config.toml
norm = "layernorm"
norm_eps = 1e-05
positions = "learned"
qk_norm = false
attn_scale = 0.125
tie_embeddings = true
parallel_block = false
extras = ["capped logits"]
init = "normal"
init_std_down = 0.00425
weight_decay = 0.06
final_lr_fraction = 0.02
batch_tokens = 32768
steps = 7746
Each number is 128 + 24 x the weight over the matrix's rms, rounded and kept within 0 to 255. Layers, rows and columns count from 0.

# layer 4 MLP down, 224x896, rms 0.111, rows 190-223, columns 0-111
[[173 175 114 191 151 124  94 142 162 126 106 125 130 132 101 133 159 135 143  87 151 139 178 140  98 126 127 111 144  94  90 171 105 116  92 116 164 171 114 131 102 114 155  99 105 100 110 135 110 135 110 131  68 136 135 143 145 102 126 111 120 110 113 117 138 110 162 182  87 128  95 154 173 143 133  99 149 111 160 129 117 139 127  92  96 107 119 107 133 117 136 130 134  81 129 133 109  75 139 100 141 116 128 122 113 141 159  89 124 113 122 106]
 [159 105  97 126 139 112 122 150 132 157 135  96 146 135 111 140 143 132 162 114  90 153 149 181 145  97 120 132 106 150 128 111 141 104  96 108 126 120  77 106 144 112 142 116 146 154 110 123 159 103  87 141 116 159 168 111 163  95 139 176 117 103 157 117 113 141 154 141 124 124  98 133  79 103 156 111 136 122 130 116 148 145 151 103 100 117 172 112 129  94 130 111  76 129 112 135 128 111 161 139 131  93 149 136 159 100  78 115 149 170 135 111]
 [180  95 177 188 174 106 122 166 106 139 142 133 157 127 121 129 118 147 120 109 126 118 136 125 123 120 114 135 179 137 172 111  97  99 139  95 153 136 153 136 124 130 164 108 141 143 145 184 136 149 120 143 102 192  97 127 143 108 126 133 130 139 154 111 121 104 141 138 119 132 143 120 154 147 105 149  98  70 117  93 135 141 100 121 134 147 147 127  96 145 169  94 121 128 137 150 112 160 104 141 139 105 109 108 111 109  71 117 105 103 116 136]
 [115  86 130 149 107 122 120 115 153 128 179 122 148 111 166 150 156 141 129 113 110 139 115 123 135 140 106 134 105 138 139 144 121 142 122 133 113 115 168 145 121 103 177  89 155 135  90 145 169 119 124 164  89 100 107  95  73 131  99 104  98 124 132 120 118 120 140 143 109 146 123  95 132 121 111 137 111 125 128 117  88 136 134 143 114  82 137 107  87 164 114 149 129 118 102 145 107 139 106  94 142 127 115 117  98 135 162 129  96 145  93 133]
 [ 96 106 106 108 177 153  98 149 132 116 117 111 120 158 136 106 132 135  75 116  81 140 120 106 126  97 152 134 143 176  80 149 123 115 127 127 120 151 135  71 123 145 100 128 133  87 160 113 114  99 119 125 108 141 101 115  82 125 130  89 153 106 127  83 151  87 125 103 106 127 100 105 153 147 108  95 125 137 133 157  99 126  84 104  99 169 135 163 129 103 102 105  99 110 132 110 145 143 121 160 112 163 141 109 123  83 124 130 138 122 127 143]
 [172  95  79 140 166 181  99  61 131 108 147 114 125 127 121 120 148 123 121 139 108  93 127 124 151 156 102 118  89 168 125 151 129 149 102 133 114 138  96 114 155 190 136 127 141  87 193  96 162 140  90 129 158 135 130 160 135 131 108 128 107 126 147  90 125 132 124 169 145 163 140 126 145 145 147 126 156 109 164 144 118 131 158 160 116  84 164 121 122 163 121 135 140 135 101 138 118 117 124  88 131 110 127 140 100 112 117  98 131 100 113 107]
 [ 91 146  87 123 110 109 104 104 112 106 112 103  88 132 145 158 180  91 146  85 124 110 111 149 151 149 103 168 146 145 123 155 116 186 144 135 161  88 117 154 125 152 137 142 157 100 128 160 100 104 145 149 124 140 143 125 138 100 154 117 124 146  89 160 150 167 118 153 172 150  93 125 131 168 133 105 119 117 187 161 159 112 172 136 168  99 106  92 143 128 145  80 159  97  99 123 121 131 121  96 190 108 134 140 142 123 136 126 166 155  98 109]
 [105 128 134 134 179 140 144 128 155 129 139 147 153 195 131 149 126 153 105 107 147 142 138 114 129 170 101 159 117 118 170 156 113 148 127 112 141 126 105  90 135 129 146 133 137 144  83 137 166 101 115  86 113 120 152 129 102 114  75 161 132 128  98 127  99 144 147  98 130  99 137 141  34 142 111 146 111 153 142 150 119 161 125 117 138 123 121 144 135 119 118 162 154 142 149 118 152 131  96 139 152 120  86 174 178 127 135 109 107 120  96 112]
 [124 127  81 137 128 137 154  92 112 135 116 138 127  96 122 114  86 128 111 124 130 123 141  94 164 133 131 187 126 137 124 112 114 117 125 149 136 155 121 115 156 148 115 163 126  90 127 123 171 152 119 164 134 124 141 114 118 133 119 144 110 172 142 161 129 150 111 145 128 177 151 165 156 136 134 131 136 110 156 178 113 143 139 146 106 161 155 128 170 147 168  65 148 114 133 109  94 112 138 105 101  85 140 114 121 127 152 119 169 113 134 164]
 [143 154 106 151 115 149  85 128 126 118 116  97 155 160 126 130 128 154 101 124  99 166 153 120 121 119 123 168 168 115 114  87 155 141 104 113 116 116 152 145 112 137 120 144 131 125 144 142 128 165  99 108 145 158 121 170 172 106 127 175 125 127 156 137 116 126 221 163 107  67 140 154 132 122 136 169 102 111 104 101 124 101  95 147 144 112 111 117 142 129 124 160 150 141 142 168 165 126 127 145 130  93 172 116  88 132 126 112  86 107 115 141]
 [118  99 141 125 149  86 134 117 132 129 105 158 110 139  96 135 127 178 104  89 168 142 148 113  92  93 115 125 134 135 106  92  94 153 126 110 122 129 135 143 164 132 180 124 150 126 122 148 106 106 139 131 144 174 109  86 114 114 140 113 113 106 148 101 142 104 115 106 124 132 146 119 132 149 134  96 140 134  96 116 149 137 108  85 132 161 120 148 132 118  85 167  79 151 124 114 148 152 102 135 165 137 154 107 103 167 128 128 103 147 128 120]
 [122 105  71 131 117 155 131 135 137 108 162 103 121 140 108 150 135 122  95 141 113 168 132 156 142 139 108 122 129 124 139  78 113 104 122 135 129 127 105 149 154 116 167 120 147 133  89 141  98 125 104  99 126  84 121 118 140 120 154 112 130  74 115 118  82 137 148  82 144  98 102 136 178 155 174 152  96 186 148 122 124  93 112 133 135 105 117 137 125  92 133  93 118 118 134 133 129 108 146 139 146 119 144 112 129 134 155 105 155  96 100 130]
 [134 144 135 101 145 127 156 123 135 106 121  99 140 141  97  83 135 128 127 185 148 113 182 175  92 131 133 115 130 137 115 139 108 132 159 176  89 156 154 107  90  80 111 165 134 145 134 104 129 136 134 177 127 132 107 114 176 115 153 154 122 118 136 127 141 105 145 124 127 155 132 113 184 117 149 136 144 132 179 141 131 140 125 145 136 119  58 146  81  99 107 128 134 169 121 127 150 162 119 165  98 166 126 105 126 102 149 151 101 101 160  78]
 [145 136 125  64 136  86  94 110 128 150 160 100 120 151 162 144 113 125 159 107 142 103 126 103 125 150 144 132 131 158 141  87 140 127 123 136 164 150 162 127 151 119  93 105 156  94 149  92 113 124 112 100 122 109 160 137 126 108 144  98 137  77 167 137 157 108 128 117 138 144 154 126 190 137 151 123 139 123 126 148 109 127 129  92 160 127  98 145 158 132 111 124 140 159 161 103 123  99 105 114 115 126 100 134 109 127 136 133 121 134 113 126]
 [146 119  90 141 102 110 112 129 136 139 107 110 150 136 142 125 124 196 147 133 137 112 110 152 157 119 131 127 129 106 107  94 150 117 133 131 104 113 110 184 133 124 121 127 156 126 133 135  72 126 109 142 151 134 144  82 111 180 108 143 131 156 150 133 141 142  73 139 141 130 122 131 147 126  99  98 123 115 100 114 115 148 117  99 124 149 135 100 144 129 164  68 118 130 126  85 162  88  78 140 127 128  94  92 129 158 136 126 116 134 161 101]
 [151  74 112 151 119 138  97 108 137 134 134 125 136 127 155 121 160 136 104 147 169  91 128 108 113 137 135 172 111 141 138 118 126 151 165 124 147  99 126 120 140 161 147 148  98 107 188 120 151 129 118 125 118 128 127 167 172 141 125 107 145 105 128 117 144 126  84 148  65 101  98 111 151 102 157 133 150 109 173 122 127 169 117 144 161  93 114 110 129 126 139 101 146 138 149 178 172 102 116 119 106 125 139 134 132 129 117 136  79 132 100 120]
 [145 157 130 164 122  86 128 119 127 109 108 108 120 138 151 163 146 129 130 112 106 133 124 122 170 165 102 117 144 163 123 124 170 137 148 103 115 134 159 132  84  99 125 132 142 139 114 144 120  78 141 109 179 127 126 177 113 162 181 199 136 170 117 162 127 138 145 137 190 161 128 148  76 134 141  91 121 119 112 140 122 110 126 163 138 175 127  94 137 157 133 112 147 120 121 139 111 147 102  83 110 104 135 133 101 129 107 142 132 156 102 172]
 [144 126 119 138 120  99  93 162 148 130 141  92 119 115 159 128 172  99 113 122 165  93 139  74 130 133 113 133 165 135 135  75 135 135 132  96 126  92 143 145 140 121 131 129  90 163 133 143 137 175 124 188 172 110 103 172 175 134 126 138 144 106 158 117 145 154 137 149 102 116 138 123 161 161 136 147 113 114 142 124 118 126 134 166 119 148 173 147 149 161 105 111 120 130 117 143 129 133  91 114 112 121 113 167 135 125 126 128 119 103  99  91]
 [ 89 105  79  94 178 132 145 143 147 104 108 145 122 110 143 119 136 158 118 124 138 119 145 107 116 131 119  95 125 129 124 157 123 106  93 125 177 122 118 136 158 111 126 150 185 105  86 135 164 185  85 158 151 148 111 118 106 141 100 125  79 131 113 194 148 163 170 104 125  68  96 133 109 103 141 172 103 124 154 107 119 166 147 115 116 117 146 121  99 147 123 128 114 146 148 158 103 130 147 100 128 125 107 136 142 164 141 138 141 105 105 118]
 [137 129  60 109 115 118 123 175 112 184 118 135 139 132 104 109 109 141 128 146 100  99 101 172 117 143 115  98 121 110 164 138 120 120  99 143 111 173 115 178 122 124 121  90 107 141 105 113 115 122 155 167 147 117 113  68 158  82 114 128 155 199 115 169 110 139 104 182 114 158 120 135 134 185 148 137 116 142 129 130 124 150 117 137 112 106 116 112 161 132 129 164 129 123  96 137 120 127 125 107 143 175 114 124  90 101 133 120  86 125 120 125]
 [133 149 122 123 123 151  88  84 172 126  57 143 107 125 119 126 123  86 130 105  89 135 133 100 135 132 130 155 137 134 149 142 130 143  94 145 120 107 115 146 121 140 107 159 117 110 106 163 140 129 127 113 138 121  86 148 146 117 166 205 143 135 157 169 114 137  77 156 125 135 116 127 102 156 119 105 103 131 140 118 103  96 124 118 119  98  91 126 118 140  93 180  88 152 118 123 148 115  94 137 110 102 147 101  94 105 116 107 133  95 124 131]
 [114 142 119 147 159 114 134  94 123 121 111  95 131 140 144 139 149 108 120 160 145 125 126 123 137 148 125 149  93 143 119 119 106 154 120 151 107 141 124  85 126 165 137 123 107 129 109 120 106 156 143 107 154 137 107 106 136 134 143 122 114  78 105 134  76 154 113 136 108 155 117 111  81 129 131 169 118 129 102 111 149  83 123 121 123 116 149 140 154 153 122 134 107 138  94 119 127 152 107 138 182 121 112 105 138 101 139 179 127 121 174 121]
 [144 134 128 129 120  70  99 120 141 140  87 158  67 129 116 114 145 137 131 139 143 128 117 108 115 151 169 138 138 115 106 118 157 152 130 163 108 138  51 107 160 151 115 161 109 107 118 117  71 131 149 134 143 136 152 217 157 118 172 105 150  93 168 128 197 134 128 135 147 136 117 133 103 140 143 118 120 168 131 139 110 114 104 114  96 141 148 160 166 131 124 104 172 125 169 133 113 112 137 113 169 121  85 102 111 112 130 136 135 138 147 112]
 [169 137 112 127  80 107 163 106 129 104 155 135  93 156 147 129 111  99 120 115 152 149 104 139 153 120 150 118 130 138 167  81 152 103 152 154 161 120 153 145  80 148 127 146 105 123 125 125 180 140 142  97 113 116 114 147  89 149  95  96 122 133 151 104 144 119 109  91 151 127 120 145 136 106 144 139 163 120 156 138 123 147 145 145 106 143 122 128 120  92 155 104 167 151 143  89 129 154 142 113 119 158 140  87 149 143 136 131 145  88 108 120]
 [105 128 111 138 126 118 127 135 114 174 130 114 153 184 122 105 135 119 139 131 109 135 147 153 104 109 109 138  86 148 182 169 125 121  97 159 147 114 120 142 112 168 163 112 147 191 149 147 115 133  83 140 105 129 113 136 142 169 121 120 119 137 105 119 164 146 118 133 137 134 104 133  75  88 106 161  80 111 157 169 159 144 152 126  73 123 149 179 100 138 116 136 132  96 121 122 107 173 151 124 166 162 160 146 123 103 128 145 123 104 124 166]
 [124 110 148 120 118 161 144  95 165 125 146 112 117 155 145 156 179 116 101 121 142 128 148 157  99 121  85 148 126 123  83 177 114  92 120 139 120 134 164 149 136 100 153 180 148 163 152 171 108 131 107 113 112 116 145  92 119 146  87 134 127 137  94 117 119  96  98 108 102  96 106 122 101 163 153 161 129 156 154 153 132 172 159  96 152 116 128 127 159 150 106 168 113 129 169 114  98 110  84  99 120  98 108 154  77 130 126 160 118 142 107 143]
 [159 147  68 119 165 150 132 112  81 169 131 134 141 172 152 139  83  72 128 128 106 122 110 105 134 165 129  82 112 118 156 101 153 152 129 105 134 165 167  92 132 125 150 117 152 114 103 115 126 148 107 122 125 117 127 113 108  99 128 140 130 146  71 109 101  79  82 148 133 113 116 110  97 180 138  92 123 122 172  78 143 113 126 134 129 110 106 129 129 163 128 117 133 183 121 112 117 117 123 111 133 129 136 139 168 101 133 124 127 108 147 114]
 [136  98 136 104 121  95 137 148  94 126 115 132 155 152 143 131 150  94 115 165 153 124 155  88 139 133 112 129 149 150 108 142 142 136 110 123 134 120 132 129  60 130 117 133 122 180 139 109 145  91 112 161 178 109 115 105 135 132 108 168 152 106 153 125 143 125 123 157 124 118 138 113  97 109 145 109 137 155 129 132 133 133 107 145 126 144 157 111 101 190 133 118 110 122 140 144 105  93 109 121 120 171 155 145 161 132 100 174 122 164 151 133]
 [110 131 106 126  84 117 122 117  96 109 121  99 137  97 107 166 130  91 133 160 111 117 141 136 124  78 146 105 129 135 102 115 122 120 135 125 143 126 112 100 161 125 135 132 109 115 141 166 119 111 146 113 173 114  87 127  99 119 174 129 139 141 121 143 112 129  64 126 134 106 174 124  56 121 141 117 127  79 109 187 190 122 149 128 127 102 176 138 147 133  99 159 123 147 151 131 128 113 103 188  92 105 122 115 109  83  93  80 120 144 141 163]
 [137 131 139 123 129 118 119 141 133 128 143 131 124 118 117 125 107 157 142 108 156 142 113 108 144  99 128 154 140 143 133 140  91  93 105 119 128 143 104 138 136 118 144 100 148 139 114 109 131 160 128 131 127 134 120 162  93 125 142 119  87 101  81  87 120 133 108 134  99 118 128 100 140 153  87 165 124 115 124 113 143 104 121 164 165 153 127 112  91 131  88  88 133 160 133 116 107 138 108 134 128 123 150 169  98 116 135 122 138 134  57 114]
 [163 104 116 140 115 155 144 106 143 119 121 132 148 125 106 135 102 106 152 153 153 117 130 159 120 134  99 139 137 139 145 158 114  93  85 105 110 146 125 137 152  92 179 126 122  92 145 133 152 136 152  85 155 121 142 160 161 128 156 167 118 168 120 146 150 119 160 117 108 195 154 105 140 117 149 113 100 125  97 125 177 130 131 131 167 153 150  89  89 107 143 110 152 144 122 129 138 126 133 111 133 141 136 130 159  79 123 175 171 158 129 127]
 [ 65 107 161  87 135 117 130 157 142 158  83 140 166 167 144 133 134 122 134 157 144  91 129 176 133 118 176 124 105 110 169 132 131 152 127 133 147 122 121 106  97 140 124 128 116 108 130 107 145 136 147 139 123 124 109 110 124 158  84 162 138 113 127  74 101 114 153 142 151 134 172 159  61 145  51 142 154 128  97 143 120 131 139 128 155 132 130 146 121 126 108 104 185 124  90 175  89 113 167 148 140 140  91 119 119 126 158 133 126 171 101 104]
 [177 111 125 138 155 212 153 136 141 140 125 171 112 136  79 140 101 160 124 126  98 133 137 151 107 103 150 158 125 156 151  99 136 111 122 148 114 129 151 109  75 165 159 142 105 158 135 156 170 109 165 114 145 106 149 161 145 105 131 123 147 168 200 142 118 133 167 126 143 123 130 176 146 148 101 167 102  96  81 150 144  96 171 141 109 149 119 178 197 132 110 105 151 151 135 106  99 123 133 103 122  98 150  91 126 157 155 156  98  97 131 103]
 [119 111 116 145 122 108 144 150 125 109 139 117 147 159 121 135  89 131 133 119 102 165 130  87 120 143 160 129  87 150 130 115 111 135 113 138 135 129 166 128 138 137 103 101 128 116 119 113 129 135 114  86 103 123 132  62 116 161 153 125 145 148  91 154 128 120 106 162 118 107 115 133 104 128 129  70 130 121 112 141 146 136 108 112 106 178 126 128 181 116 132 171 130 118 141 162 116 127 129 103 115 143  99 135 127 160 174 131 111 125 124 120]]